config.yaml
d_model: 256
d_mlp: 1024
positions: "rope"
rope_fraction: 1.0
optimizer: "muon"
beta1: 0.93
schedule: "wsd"
train_tokens: 412000000
Each number is 500 + 50 x the weight over the matrix's rms, rounded and kept within 0 to 999. Layers, rows and columns count from 0. Numbers have three digits each.

# layer 6 attention query, 256x256, rms 0.0548, rows 0-127, columns 96-127
531492447464447496582474477479493392463497456497456529542425529534459557516537481520462604547537
489530502463539549522499509492504558398475514481481504495500466511532527471518410389545525515579
479472496504547518511475550481603473515529496471513481476434448491507510528538486548497555511548
519500537400530500483550564507557467501501461462465502418449477449433434516458542612470580484452
462580486473494560526512500522533486556512551470536481509538558465480490588446534480489441538469
502409468489562531513495480476618492436525563518578562531399447407482503516539495471418537491494
461524495522394417486486497431485466547420501557548497553456513499550591495513556467562650473469
456537519513474532457434480548479633557498535459556443590531616569522561526481474532428382553519
449419386395484487506478549547514582423431458637534508509507465521488534427493563490516526488484
528423456496561566411577628529510423489495546572560501479409508453512482422467532531510500585453
413533475476466535475518466452516505503524518447475495549563569467545569499522509474460479547503
534491524509434517486549436511559556465473524477557476531418501419432485430604522531437594493499
490484455545526542551480458539460479516548471569617445577477482554533633573449455551541547536507
603529473454494491499439562465596508468635453569510420533479524555530437495443544533641511461495
534440388625544504403427564532362613567425496537502440550418418469411523559518484569440512551538
535512482572488471473455567454467590557508503464609576468435537591314523459574471499398546430552
515473460438460466569590490531556493509550445436486494495430479469455519493537476407443379445515
517523494489544482577522523571499508522542618550514405467488453505439505552540444438540542488464
554508540478494438471462509459521495438502563531516508574494512482418440591489546456577568554483
462466541536431555507533443518552537508461527657437598546494415543552476490521486421501525486481
608480481532556517417507515462448553524498459511550463487382483433511512550558493515504467526539
425472484414531528492445555476391425539522485432601428471471460510497521422471531508374538562522
543471468511464452517499493514486510500517526496470449488462523472446555472551424427451481461421
452522602526474509552507379465517450608585517539449568504477563556528524391492577506439525581478
455494435461493621524481517540523536483535553594561468495725469548476432509549598400516533516481
456552453557506468461541489536559454446553515593489482527513427509536516393498518518504555520501
560507477581488505458554452440600508420489490549458422568418516483518452545438523503490430492443
420492538537512520571505533573502438505537463520436477488490530574483585532533485491519568521444
489463559554458438470520457524605548481546399542398512605581514561486541577522530498470495508454
528540509466489491550556450563562445458535482397570491454556497406610511502471465549555515476503
524437430480531537558515592467485542445440512528570620418506511542447433401495580546422395482560
520507585558587443560437437637578421530492466494465517505449436529481441549548550477405498536343
517587503467549478561453398396441497504578524494577452491467547497538582461558438464552478513475
508516596535488470523505532484436502558562557497488518489555447498569511504539509477529434519505
494472444435522482415419377525458443542496504478555557520482524512483529503562458548435582518442
488456511503451541441479539576476558582469458491567426463546433465484470555535460443500466451448
496519465482534579583586537515476465471520456532478483502451456495498490505494513457530471519489
506598661498482447509584434538421502589527505480464554481526537453495538513591628570491495482370
489557393486427550520519507510563581466507485498470487501531522355597496511445429464600512522479
519496551528577567447498523415460427420511573479533426479545519478585550553421462542438434519558
547411556594480497402494445505553539467459381560433525582522457443398515458544542503449559439532
517406537494491453417494492583501518452576518465530492561457499525554461562529531460515421456505
483576477536529449508517380509512511469489462484388432551481485513479537514499451501538534484468
481584498488516497542425454569555528502401535590438469472538411526580490477408479571518573493543
537493511530496445511413546415518500450482525577575550516469511451480395515440517430510574455466
512617583491489534451455543468480547554567481528558495536521496545448437391549503460448401614528
504447522463411438483566480547512495403581496560634398424540454471586637570506490457573482502532
460461467539474476487505394495496555479501439599495430589510478561461524432540402523594556544358
497507469411510407422457524479485427464557514485481390463506471570563506510431500498525445504536
417385506517514544506518486538505495502492518518513485514571503512507512582491456483574466596535
568468547528501441386373565511605481526410575528532606496566495498519491534438519574573558512535
485553406485606532485416476444616556463437546473518477561464518572528533569548602534552501482509
565458521557476486570469572515473535424567544502512496584479520550451445491508539528472549674494
532536462425473533454463567533477478431467514479562490574544539568501506556517494460456441471507
417543563464417640515508431496480554406429387472536436488591532466479440517505467504476500428497
472479546490542612573489498526549517498419509463495606475588482399395531451497502509487526485518
499417550473604445514535528516543494520494511537438505504543513423548480442558566400453434497531
452590505545549513441601475497517472442552563460478504526444447537453458421503570460546492519526
606442456528509519456449400454500577586562497485397456439367527571566584444508446504486645480531
459445512526534443571445517406418434496407486421457493564480489448569445469547435560474470574422
517410475590509455536568474514535546502508469628491542550453554504442482417442507470614504442482
494424504509500484489569423551434590466629473586568478461535509394384552438479565584533503488557
549488558497500489496493487494524506480490480480487512461511507607578556609465447433427527530461
471549544500405559509541515518579496393463586519607609511472455378510552501527486432528394502457
557487480525498473526561530560570553503459493549486508481473487407469473552448539533509530516488
520508565552493442527462431470525480576461518587436488541568581431511578520582513434528504511522
410569482524452508541570517523528519462419465464515473451471535509444457479499527541448539622539
469507546547482462524531405530463489517521561522423508541497552539573534499495427509539420558514
505478527443495508435462382528531496565451477446548491585554546491478531569515453383541466470472
563358581571469490506497518510513482502428521510470478552442507536472418592561489431567511473583
562532541520526533573568452493461482528535511459379506461461432490483528461381488495580508487499
518471530536546416487540599419486493450474413483492566469444436509481461472532506513532578508521
485516430482585484503522523513489500549494501501523478396501551516525414454430414425478522512526
483509448561520584483449504510419516413487597498538398510497577499557511491498485466503442555461
401496400541537507495548583547472484525603521528446514547471530484575538546478434577437472507559
474532519464459537468440535464491495523494493447474542384639505516352479543497450452518506466514
559471493532478421576583570460568454543433487539521461519412568503516498478470535427521442465498
512423514563481544459573476511500494449477501533553486476586543391475446482513403482502505496511
509453624448494538551493457555558538529493511501470389544518478510497562489602498545482602624422
529427533523413555490481497454523499461462501417502489516403487463553519500590424587488372528482
506518540505530446498458537494469482497598485507333536514413493395484535488497416469463538486627
491510549460546508600631494529507538542461401490494431445494499559543528556458527464521478484564
540505448536516524524469550420499530554450469505502511497563441584467430496400499519489530457481
565490541503517506487458480474456431539521490496602502457569529515538567559510538467480545514454
490476528510450455458552532582609556494545478515503489550473467499437460454418466466593492567538
493500460487515481504561604549495423448477548464555526500490463577583474529510604543474529584561
442514519417538552537474528509500515499511538486558504524594430476591478492478481464412537504502
573444492524471486471541513643566583489512519446499518558469478518553458527489594457503495496534
538474537488519403492497512501466603480544521583525521490429531545553437483431437537559593488547
455562443604532482503604581602500512482425420603430493531418486518523458497465433533547444509492
540516440478468477460478536487388535468625429524471430462483404534506393574521542500508507550364
471497433488426435458466568512550390530490369506392582505511443421498497518542428572559602449457
522508411482500461542492516459480534553556529470431477376456469493568585543500551377531641474483
464424557519450560545511595504478563550452503557494525512546528574481452377495530612454500407449
493549476487386477522511438523541448492442441460519504598541501587531448493531533430433523472451
498552444467534494571490532451446574545452442570429555424438470451591455496537468574488479519516
559560444424470463471568644526542511447468462497625524511502444437413501473489515518467579493550
499496458523514556479440457503548492524551453525462415467507516547539474532432424565535430495503
584616573429556440465495559463488538436468468507491471539483483518525533554485517445483542483512
470474431435540509526575475470459495447556443572531507341561471441533506533440468432494511449472
501531575462538558521500570535513522512556491532509468511470513496499419470443440501510454482397
498512471548400500446461380505550603534518477535507542568558539601515635488446483420480482589504
510471474482564470451430486481511501472466461554443524502445486464489512554566518386469554471430
625426533436540576474492571499481537478489537526530512547488530442427484593520574533370406426566
550423508482493381425494431563581433542501506542542524483478445408547460492518486528482479480476
490574511535463458544517540539525420432508518540511565422522481527562486457362645520436547468488
526387529503485445460502521525501523604514439642440456470497464561536439458448474603515465481467
564446575565542451524532532590511415540541625566533535543474622493407576550553499527427446394598
526567519477581448428535484505538545550552518451522472440589499591440546559528431507484469570443
477554529432449610540523556505506511446516467352384448537485501456562495382514539505490619474500
500450520570522470502518453516498605572423441500615441609473436458434430513502541570523580517485
605515510449449591464551532612456512584528565551474517436471580520498573576440518548521514493490
546457625465473430416407496493487401455459450516500558572510431629379510518406483558545497485502
456615508468516421525495494385603483468393610514486530442523530604541499460593544421486458468504
447495484572481607491545534437492530431557451424505453453456507504514516508473466539452483515440
525520543444567421459576489500545524529523546473456527406440519371581462570468500504534535557517
540455524511434510522501518513456437607551439445542508539549576519488369509474604609469537535564
547529440449453488456477432517557501570599473552482462558583479502544518546539435555510494533505
509426401568476470438527505518561451542502476472600565539481513531516441501570450426525526486525
444487560460595457529488393492525527507513432422493622514452537491475572577487449404490522464581
500505536470514510472436470466591502472456441600577511462546553472525576461503439533420518492423
597540506441589471517454565490470476476464594460482442418470489500480556511484471534449500510340
515558537554473494528503591457590467452521512494494489423521396513621557627403490487546497515572
504500535497556418489672476469451466520534488639483535531500418429456555489503478482614412402419
498452506539472410415438445528495512460532495541425466544520480502522521565509461536542410536500
494556506536434533519570535402537476445497496500530515536530425405575544530505527536418521543386
526549463497510552403456574495455514508508472564504538618456511496561581617520445521575487453565
498432564496562557536568498528621491475535485468502483415403555431514528426540407433532482504481
# layer 6 attention key, 256x256, rms 0.0569, rows 0-127, columns 96-127
524508389533448564579530548646466518593517436467442470492478491508445547515497511541471436419502
517410409460557523463502546556488498478496535551430490486480526461425541488450544574524508441518
490503525524550564490586529500488517451473567367510532554525423518490472512550552479474347456456
517442483477507514465422516550446504482450485540488560447481488504481531504471373544537512532432
472501495571487457501532442500551465581420450557519544488519454457500513548440424522480591531549
437524481475519512540533555547488462517595518497495535486596535510472559491483466513492400497580
427496475433469447473456534597471526458517540484521463470475422512436467476479461527511447571513
526447449520454490552543580504463595501501520429490462567529519409547486501565488480461527553509
611520473484596483539521543541388514501589455511484522480530530544515483444576542502481554490478
452466533523472525384585534448542529479409508483552465500583488540465482547488531489511547555454
498563519546523547585461521449525513586454480484535436488454540469493409447427453482424451488477
640560535408504584501536560458462446443424519559421576543509486446554441550505598566603532505475
522514549516419465468490522524491542567390468481578464412644501565492478521361500440394476510456
483625563667419588543493466588592543457497493458438529575475521472552465465474510547529567386547
485501541346434480479464563432497488586411495514577524542538508431560469552443465626536533551471
501532568467487519483398445476513480453587500575546396477503425638446552490481535345455414479407
453472538460415531516582462554540354539442456451484412519452472517514419445538498462607583364487
580539493414461440516428464441438610510445522482571529557640554480553533460487590520466451637413
634551492539614406532573526425376484496581466520514464548564553414466491478486542520484550492517
468486441564459427579403499429439510470480455459493419517459480475455493549558513615540419508544
483487592553451460606467494576611539510480492511507390587530471366567514531512531469407562519448
561369574501542506538537400442548371470519597484523411509536474456533446464540593417651450452464
450401482577524352488490538544521544460426442395498493459606501535476564469602560559505556472668
481509434486379554472563451448532479494551490545432473456530516421560430589497588539370394449478
548496531521496384405452643513486633510457587554526592476442495542525530516530553594518495395340
550440467547534550546465488647543480473435441461479494551491430472433516425479477407543449500362
536551601452493464528511507532415497517532463384524453539486499508375486493524513533494516541456
519580505468461530570464508416540493565508550497443506490523621604547548515511468511503412546527
572554492561507544406513546453486490561566505426554497501458584498545537398462542472388609373573
394482511432532537511585545575436488445496538527452457532527478537439531436479430609477435505582
582480590479437509438332536479488604551535533520560507534397501410432529400474452534464539512555
474602522578512449469607568422495584543641523516508566424472447514581530508555560423565501522479
493447551546436539529495473512584465514511496461498578584514526469563522590494470583453449541496
423590388569477533522525505488569501520541497504470459524532591541513509514583443407485424560511
469486563555450537469487531534522603546494453512537612507442465500495446562493523539493480465476
546393561368540568573526467412453404524486484483471439466499431548456549451486534553568571498532
510499452435451478470509497520460569448499395499476506452524560499458595489477505500444469479528
536451452524618470590457464507553490529510531518462475392444510548516535487619516496514447579455
461531443536498561370393571501457508560446498464515576584453530438540632530456487540540608471524
489479530452418478504486480471499630527464443566494447509431487520470512594461589482471463472514
542579497494450528459448512526536501553528420527547479580362573550572530418498490610595500441434
349477573486479540425544535447456478423497523485369486546675578558467575569450458473514347614562
495519481502485517519505473476425409513541484637465448531487467500467508548559554464536494484441
579498492475509458538571497471430496485493492597600446554557465482346444537518492437488466445525
481507497543537518595503484473481474436457432385490478428558508532541515462460424532547563532510
519479485446532548518485471508518558507526478542425514492593502462543561476599488543481594515575
594568542520461393510423432544552431581465573507465490537431400551525467516529492463547504536367
578427521571492539535558627394501513527385477390542546416556553459558452580527495542454445517458
437595510576572485518474475514600468538451465590503431515537554366467464485624569382468426481538
420457504586494552514412568522575405537573469444410453456434457420516445403562450509536506428522
542575487499539418537492472615567473423501509512489447503491408479583584458486500495471517475439
464400588418508481608451519542502484526532459491563515432494521446469591479530466585533486481537
458511544470469444525489435508554516503524562531436510483440506356501551450579530459459402492482
496550537436585481501503516447554520501504483540410511399399477587550391522572501503465462383441
447510385588437488472496497578561472468507538507400462490382470603493487483485505410563538519500
548472592473523481429431443517393504572571498528386477426464463539518442530571455624493463523414
445492449548565430521468416545562531480481585589518611406556616620463473460420423472418524412653
536489541502536515549507533452556563352551511484639542436514525416519558508523420448573574477449
533510541546526385459499530474602555393499503439492441546617513532553580502496501529528398551413
565589545383436583511510574476549531482532535544452541568557560578554429438507462461471517469598
518569553496493567391410539508547490566453537560500582447579548541531471491593434395508474534515
538532492561400575439490540599511396552471557512483559396603434510455427504530503519496539529524
552555324468441465482503511502485537472506539613621526496507495427553472424556638460472522434488
586475521503506502497509476559413492489515502434513384488585491547455523488461470513559579475412
450373508527519488444438478463430426517504504513517579499491515517544483433522501528559531489488
431508427429436506539520527496480499485492564486480541535577524410485484460491610512499450507519
458443503501503433425493456552528450484411502559500592470475556485515517490585401518502516493519
502520493491457490528468483469489504523466542439460464583475499504493549465477465532505546503533
524568438540492365472488512403532556540572488438471561450431538489489473468526535456455513528526
485573512405510576450504533473515461482522441423592480540425373430450567448472537563500598502558
511512498504451455481434611459592487524514363450488403544559461546579537501529507525475508567537
533571582468458542554464486459430493530482424468527521514493487525473537396528512584464599490502
504448531503474546518461580495450528546455512475461408442504456528560424576498493509480513539438
589414518493480473488453567520532479559570545516534494529510437512467495508483528487472606560536
553449376464446481490466559427491434398538469548547571475532459542477525574482448474453528521506
473530469629486566492481458521468618439475501489523459506487491621536521585545507496510466437452
451478554551429584461467543524542478467425448423441487514493440454475578501493408603556546525482
503508494519528463482435522460560531548591438467498454379501494491441550536463462489495528542508
520573545490499419474457568510480597469426451626539478496503500456440492516458597438427589509487
577470488570516424428479596519561505488478547452465477484538502466471489552548452486512432516523
491539555530537525431476501614409500482431432432534483505504509523425526485469485451510455464505
459591455583548490418551391368558452441546498533611471526567593522450535442548554339560403452460
512511494561403492487555526454510572527449506519558509558535523476516485538547473530454527514473
467533513485509584544469561581450487577505509529494502360445475481420401538408484467423530482461
522543544571540512641477507522487452563479533549554510565457522502478479590431503526527471474452
461463569451587463537527423523584501535554526431515504539473526506550497474618544404576439460480
497420525552529489495414493442480446512395507361454601505412538463472505474475504532551439492557
419436593459548520480455488436575440535554517485510489443521551503465464522542500535479520491468
485525568502554455443524422475536564481515546484537469460564608561502412478550385419498473454467
449481533515436484476421407543493479538503555532488415503577493450518450520508428526547586432540
520497581456505560569504497507478575484521548435543459490472499527513491489460484481523516539579
452462539562511496509511497542498484518552556463574554518529611475479442469480646582477540414554
451435487573412475434524499585482444494439588564481453520467542416476468398571454575513404522501
488436503499518490481436498483511464547446499601538488421448581477407455568542572405523573489501
463518432437532588444493570538506495418468494536517512491475500492530511593395529520513461534437
525459568549537608466536539552445477497483537460577532512491520572407460552491568509442490487502
478543480493490573478509453571421481507465499473454421419510500513492555544422545506487518496463
530570501464484413505529436475572495576480502493492565512509565521457475488589465470440523504474
531460513505456589411531470496529523535501467506446545504456568430529484565539418565536488571513
580437495487558438522436445491447514465396467532513511507554540553471589544503428511548515568506
486473499429471449432505547577574514475475506492475525533454498455481486502502509454479508504499
544561486539505460541538459430498520349510474477481503537489499443610429521538502464512515608560
551579429556536530553496438448539466466529440423583498464460503539525510495484491504433469487503
552441534455459466474476521500436484469464474475484489424468518545612509419574464574571459490455
484568505461415438500467526590480570443509533518458438547423475432517647487470535491558458438535
461467528453502578476518566490497532513486474535515564446477432565474454415468423488474525583491
432445472580502501420465550472499490523488421510418532531512467498468521464455505502489588552554
488450480473477551511486480550459565557452599436512461596505465469542441473377483542470534578534
474450518473466491477499503472436601544498475557435601528538394457500554553431448543566391445523
481554504507562543455417428510466462570467426480520545484478484466444486435433431494531437506463
596522459491490568555463535498455496476594497497454449453532494502533459582490507573397540421416
488414441532481497535544485471474504518490450518523554528440492497443444537431440557464524509455
484548502519538462475519484519480560506478543398523547606465487486483442651513537449524462433503
523502587514474526473533412529503497568581411494517539518409493517603492494591448533539459496449
526421421493498480556522450564460503506469491454551545518479452517559513470525458503512547565455
460587469468415571536452491595473501462469472461584516534445468506512552527521484542515560494559
563504368539529444497446478462456500427453555562484516449504510476508410495486509478439467496545
480475475493458591476543461518521530494393400589520491440500427531460459438471554455555470495502
551527479484495512492527439563571485539530567588481516621465486534472491517572484565528536488552
504514420691496478489540526486602490469500453402476527490561456490536526545474435608528489570441
482470470614515522496523501568510463485467545511500395412439439361449487398507491564599560466514
404486432555469555528493464468488470445563456460491512503480441533522534492480478489530571422581
524473476527539511537502502488549545483438444433424533524469442426474512508552505500427507494467
541495433462509520505522513555494580408568518498518509419482442547550493479457513473493515542438
566497627542501414569540520501501577551566482414520532511459514498553426535562513544506549523550
487510555462479446476623560552395504447508433560438525469400433540484481520501470460551530480460
526543415531451544522416521402512472415595532414545566525436516467398431477481518436487545490498
573578488582476420518517442481482443554555471503524503443551447522440472595561486470451502564503
# layer 6 attention value, 256x256, rms 0.0566, rows 0-77, columns 96-127
437462442488465481541558507492515510474410447442534621586554517465544529503503519430454540516529
460448536495522551563507518447531524486426493477526533422526531648595464420490458495472509485447
404566468472506473565381566600466519490475539456494534482540546454498421530482462489517548542461
560556375461523511381565457536448536514533483486479443451563566478471445523410575659498503449532
440455415468493541484361479501528612477495469526538568485446548459530489526441515522474523505434
559521541520571485371475488535493568523559493441481483594514539453452510516586443492517508535584
517505481476528406620458448584554488480433395556599497415413479483468552613553555499531417453569
478442539461544523458447545461525403471467531531548468520442518539572498560451609469486504488484
500484428499461496426578484573490488513570415494485497533566573500528472432583515532583529485436
416553447531462451564512509483473483435560478521448446449517517470498549445526549481599496505347
399535518499567493500506514481521465502543584539530381518510493490537476441466489478517498433638
589486491514472608496603441332450525530469534578487499452495533487484538458445505473558448582504
557482545495455564442535523471513474513457476498440500561434546418519447531516546551508492483578
460523634487445445454473575512501494487505531425533523421417616500483505485480487508449487530495
573550470484481415452471587562549533469499448486601501494571429575521529404510485631502515487479
512575554566550456446462408406399451488553519508479522544530420437435559396544566575479619579493
532504568524483513467519535530530468463559499486534453534480568494437509520564546442454453456454
511473573496520541522439510532485470582495493532446525452490470519453547524478550466422565436494
392491515568543475458565413448483508483505449553516502512482489448539564451553447472508542525511
490498495538506495442542466430480527520469455506503578588490565357459390414527536582523501493430
571436590441455504511488532496397551397565456410476533466538542431529472513535510455501470493543
522541526457550467521530528606482414429529538557537500500536545469530412520557386443502506498463
459544504541400433475425487535399474490444493501536478421513482532482433460394516541484545513531
509452501540503460469433554483489528549457434496520489549447500473668468503536433395476486435558
511481599487480427527506526557484520388483537466533500495577459488500506492469506514531522480542
513462445607511507485530496550476453509546510588525536525516454530532478507541438466362525481559
496526508537377452410521539522460487440425525549528513545476544496521518503571484609516471592557
501515424448506493476449556457464477443573450413478551493507529511483466409496552578512504458519
493478455459561447473510494464502477411463432568471502486428560425499553470447437588458433440517
482495522517568490461587514438508591441444542456479437526524350529506494533523522447501492454554
524549508550477505522484511445548596503508543535472595588480569582509447497475418494535448547513
495401503554457462499485523509517402505467536439450513481491507481435499417527535485477484467584
502457529417464517531497594506417509528535491512500537508517515488497536405411531517440461504469
489596492364459526547495545444532442513528549529501517528511477545542466509528566468520526468374
505507562517576573555465472527514534466547491526566502504561490492521441489517530600484545501487
589605389524433506460434400514556518503540522559536570510506508503490512515522537506468507601489
476488485420466475459410493489500551529568509525488507477510421539467462547577531509593491538483
502476542409523513614538461459424579587565583534546444507418393512503501455479535565565530520577
482541495471522514497448459463589498505441436564535550499512549487433490510500505554468469491495
526529490505437505394601492601434551487540439483555507507587553476504436535500503492444548445441
394499497497565558413500527552506583456474502415502524537501538443542453437462586504469498488502
649559451522537533414446383530538424578551588549518502531532532506532511501460593510485507438538
483562557474457523590485571604516475498562549536541502384469568390558542441489435522541403544470
502538570465412484464545551401456519451501563557465505540484486380523521431492451446545595468579
480555452493362491525488517529481499474495450478457483430507500520523622437508496379485474390546
593529463560530469536483456526524476582511450485435468497526471510566458464539509514478526591477
544503548530523565537486620467539403463519524461505537504522427483559476496492528517526472524511
423525472456548447477513574516526556427495464503507514530569488386445471449502500494528527477455
508538499575508511370519456537419442512478689531571588475559450537381495512435464480489455505546
549582457613491406481472544541451561497463432513573471489512580438558416453573458509496530532504
492503612507524369492524526498515499544478565455475478483573513495495446580548581515459504414502
529490478448344605444534530437492410503526548517532503450392516448390412433429488564496548516477
581514555516470419450586523507440572560499502548482429433561562533542493494556536504525557478457
406501562552464371534472570600570407515485496461558474536506524495516570497465459506494502591508
576436466504465475598540459488505474463488605459624496518479493549446489518469494458420524534558
484473565484496509455454482521449518489539494520501483534450523490498577523475486473537475514516
499528414478501603501446497474495492450452494611522607516463536556414473535489518465517460537480
537486509481472484475511525483498539522532480541439594519566462520595515477567527501495518511525
579441504592463425584451524559523443466504517434520513518440477539466527462425528476507555544457
477502521488414372449472489444499448511444443501483362527484440531574509547523542486518504458559
519553555444518476463508545543483551474481557471500574470528462502517479544531460534464577588488
474548625570500621494425456479588426582404501502430542572448501497591464550457561465471496610397
540485435500479530539470434508480620573431556542462460498545559574545507507486563426570508457516
460566521484473537559563570434537486475442540442566533478427516450589603597471502550464516476581
506475430459501427513500516497515492455584464466472499513415560441420565538434552506435544474524
485473498438566473527444421572542509474515442455525464417570429519486470439472427594449546522408
383452503502474453508461596410487493544491424506528457535517468493447514539564477464454469481461
472436540445512464490516555417539522476497489554488491505472493530417498493557534549444459454482
586455545429499481502438491507529456472447474559515462440538416505510389504553474533584476572501
535414501509375521454515559566541537511428560486464530451556521476511473478462416489445547488559
410502385519544398536543470443580466531611507518522598511420517440437535637442495471549451451468
406400533429506449508480502469489534621459513515492435499539392433541519505515508471468543462461
560529480449502563499487381499434518470479440541527362487508571543498442503488532485499553411412
452492599574601529578499527442486524464376472513532490509481478533500461406463526437508479629500
498441556476515494500491510460499458553533590519402471428458540470510498485497523511536506443491
469481438487472526552446507358455465529498541498526425426433455457519473512518495500505641534491
512500523530397485550585465475493502536516548534492507476501434480479444504434419570513491492477
595542464550479490520465535450415589436496500531531522538565483450544445517458521500498536585594
# layer 6 attention output (transposed), 256x256, rms 0.0944, rows 0-76, columns 96-127
504503507480575466503470415509529434566488537597510512492507464481470506467484448613366513576504
485488474478444456463439405474473476425506421449503553446647540575532564512469546547531458484562
482476491617389523488463543496615479592562471454491574529603537570524411515473493641508464480542
531544394584413611480510501561439544454540593524518497476481452522380564470514455522460601480432
481416479542509573506544502495497456481558435456550534429548526484536565576508453515447507497529
532410555459480552541530577511596472474513555480502531480421460450512668573486397503583453530486
529599489560526555470521458541502450502508476466462509442417506470590494543545518428513471483473
444578500458540452630517464531517544505432541506540525526508491548506536474421437465592462514455
416518416532498493525539500509584446515485440483408480516444502456433479480451556515463412489480
549581524533539513487561516535531554460567526494458489415504423508568352496504530537512401541585
555525492547526542522521460517486543477490507535455476420495492613512518496499572431521472558416
493572463483560475517568545532422531476463479485504482500459453439488496584482508515509539418349
493501600582503499477368527564525556537427502538606512569505498541572510415625413575481623509506
617578423574541443513493478563529486609479578400537551557380470551424430520490540512485536510517
503550545477534526527509534560374514504489567577479480541469518434492457457566452559482638544447
484570582468457494493537446604563528486470465523474424426519495518583465498470578515417466533466
511544467476500463522517478566522451456582544440473604490488470439557577538499488460413457539528
483459461480380400516442424564542546550476502471487457576566481448582509610500427462515436530450
349529601513516475560440529459542592418469520568448500429505522508487520427501523465512556425489
531467472446451487458492604401509524406473532435551426463580489536526609476587588488560551487502
524446581568500453448519474415582518453584545517475517564507587534475457562470506462536444414466
503440534501483558513501512582503511586476510461378493519569517448448471523555478451541561602474
451474452494511503415524544513567463548417480445476536472596561520590483480413445479476535446530
473460541524506507521468484464433468480528491511434467442576548439443482445595487487486540472479
392418537543445536504493513563494464517518453452402440463501579535480498520443413571437557502530
470553511459452544420521497483417471561480475495464493569594560466547451505521467421592505485596
596587587360480509573397461410460522557523548468538458463477458529447494453463461506536481572584
601475491459388424401497508630547432367531537522568515493421516418558450432541409498555533512438
495489480549510569496530505493501481547563488556554588654508468599519550569503476401493485447446
489455515487556493518554537470461515512529598513570414476449566501520493522484485499586513481497
513567504473491535495495555532555476518490502483559492474563502451375483567497646476544491433518
499495508524419496515503474415504536538547544508498465537473578551455386443501465508484513537503
476520521492455620451507458409466376443493526399441584457561418525530485477471533528368509456419
581502532506511502414458382583469579491502628514465515443503554504467550537444519566507500620438
485498438533468447464564516567497468550576444526506477462516511544520444517444509415483517542536
524519548493488490487629463493491494544459495491577479482442419488596598511428541557545559508548
492505462546482469477541570476464588480476461552520498401461437561482548542601394437527460553470
447498497482460525494558458501529461464427513523533465473505433466500562533487530519591513568527
565451507539535487513466535546540515475496393472406472558514511454389465433504386543545495532494
536477480497484457467472506515587366527480478477458479562508530415397476430481492546361538518528
503417541563518452551468512443577408403585448467572605523542432567455580543587449566534421494557
574416448523542506517451659552486475488399519506465529549495432532505485556456500564470507538582
499479543457487434574493510494484413500478542494489502513566467451501412462550507522452537435490
514443506494480556436570369646528419557492445456483420552555555471571473486438509519520564382492
611501553476486491520409507500543573481534528497493494377461512581526441517530389555524472455481
454484463468464515434538513471567525637504453587497502521428466483592428488482495584514546627576
516455487523542460367475479365512500587448509419482557480522557494466541553581454493518433447469
501494529566472545497393481513546504445537514538443512507571473561503410553501409499471502472434
383503474498411375552514423499486470509506536458437494520402466471617439549592603514611506503460
467437495431453482476533501531586544521514557442499479455473624591456517459538479469499563523489
545476458443473542517498444483524492461560527581467560522421407536506517375448514476507500499419
508496547511543574449566402514389561542492531523550532526480414492548541499424588488421464459450
532483494516534474514529463582505478531497486464552590455493488420490470480592633569487553490551
404568675509530568552594498482478505594427484512490553417490493510423426540471518592422506489539
474432486481421593556490465515439485406321475538482537475391470399564495539441581535484450437510
517517509476537478609536478555553472531503525439555497467489497483476532527484601527532447468476
494479529483561514435490462456519524556485493500422597456521527437531391501492496529359456473484
527455436500537511452488486543535566405522444578516544569481509569382558456542553580418502525438
478499465498519574537482501441578536521486539576534507421547577612541557590489511507446581394474
541437507612564494532414476465457435564519509454552507398549586494467535578563463501453477573418
509493520540523603431504561422434467431494502493489491498556570439451476497495587441607504534445
496509566523516477531473523490471589480512555553596472482520533461472510556491560531407444492536
447473570608517580467485546539569426496504592477476550546555402458514517440495543576548474493423
456565494541418597489507459460524509584534389472530440494491430484507441477518506568460534530484
438535531510470485659522415486522453539465503411557473448430483414528481533501547523460565543572
456634528472490472460477578537461518488577408468460549453545503604482494451434439414397520429542
543473473482484496500528451478549638494507492553580540465520572493412559443508477492542486399427
404489576532506490477608507387526437503462450496483492453407571470488434520489484573463394479398
526519495474493526493490511424502552412515485496403485513445516469469508418523556530571511435308
503458494532403540384514523420595462542423526451464448486440519515497478525447468605500492453398
426514468469501464602497565363501501475569522542599485461490448537537617482485427524531465496441
530617546493494402465484439420538574477554499419554529597431495583507567457503526510522544522506
505513481509394477480544477458493557495511463401493382483572536570576444506497502435488469500429
426459604584396516598502559536524493450455530448467573527466450505486502458479560468525543586564
526550489522544620450534521573438502538510528476494452525539512557531497556548501447474518498503
408515454467428566465529525397411523559527510601466499485503508454581424392511452535446502497447
469583582540538522468476440503395504486561592489390427506467450417388495550545427514520483440474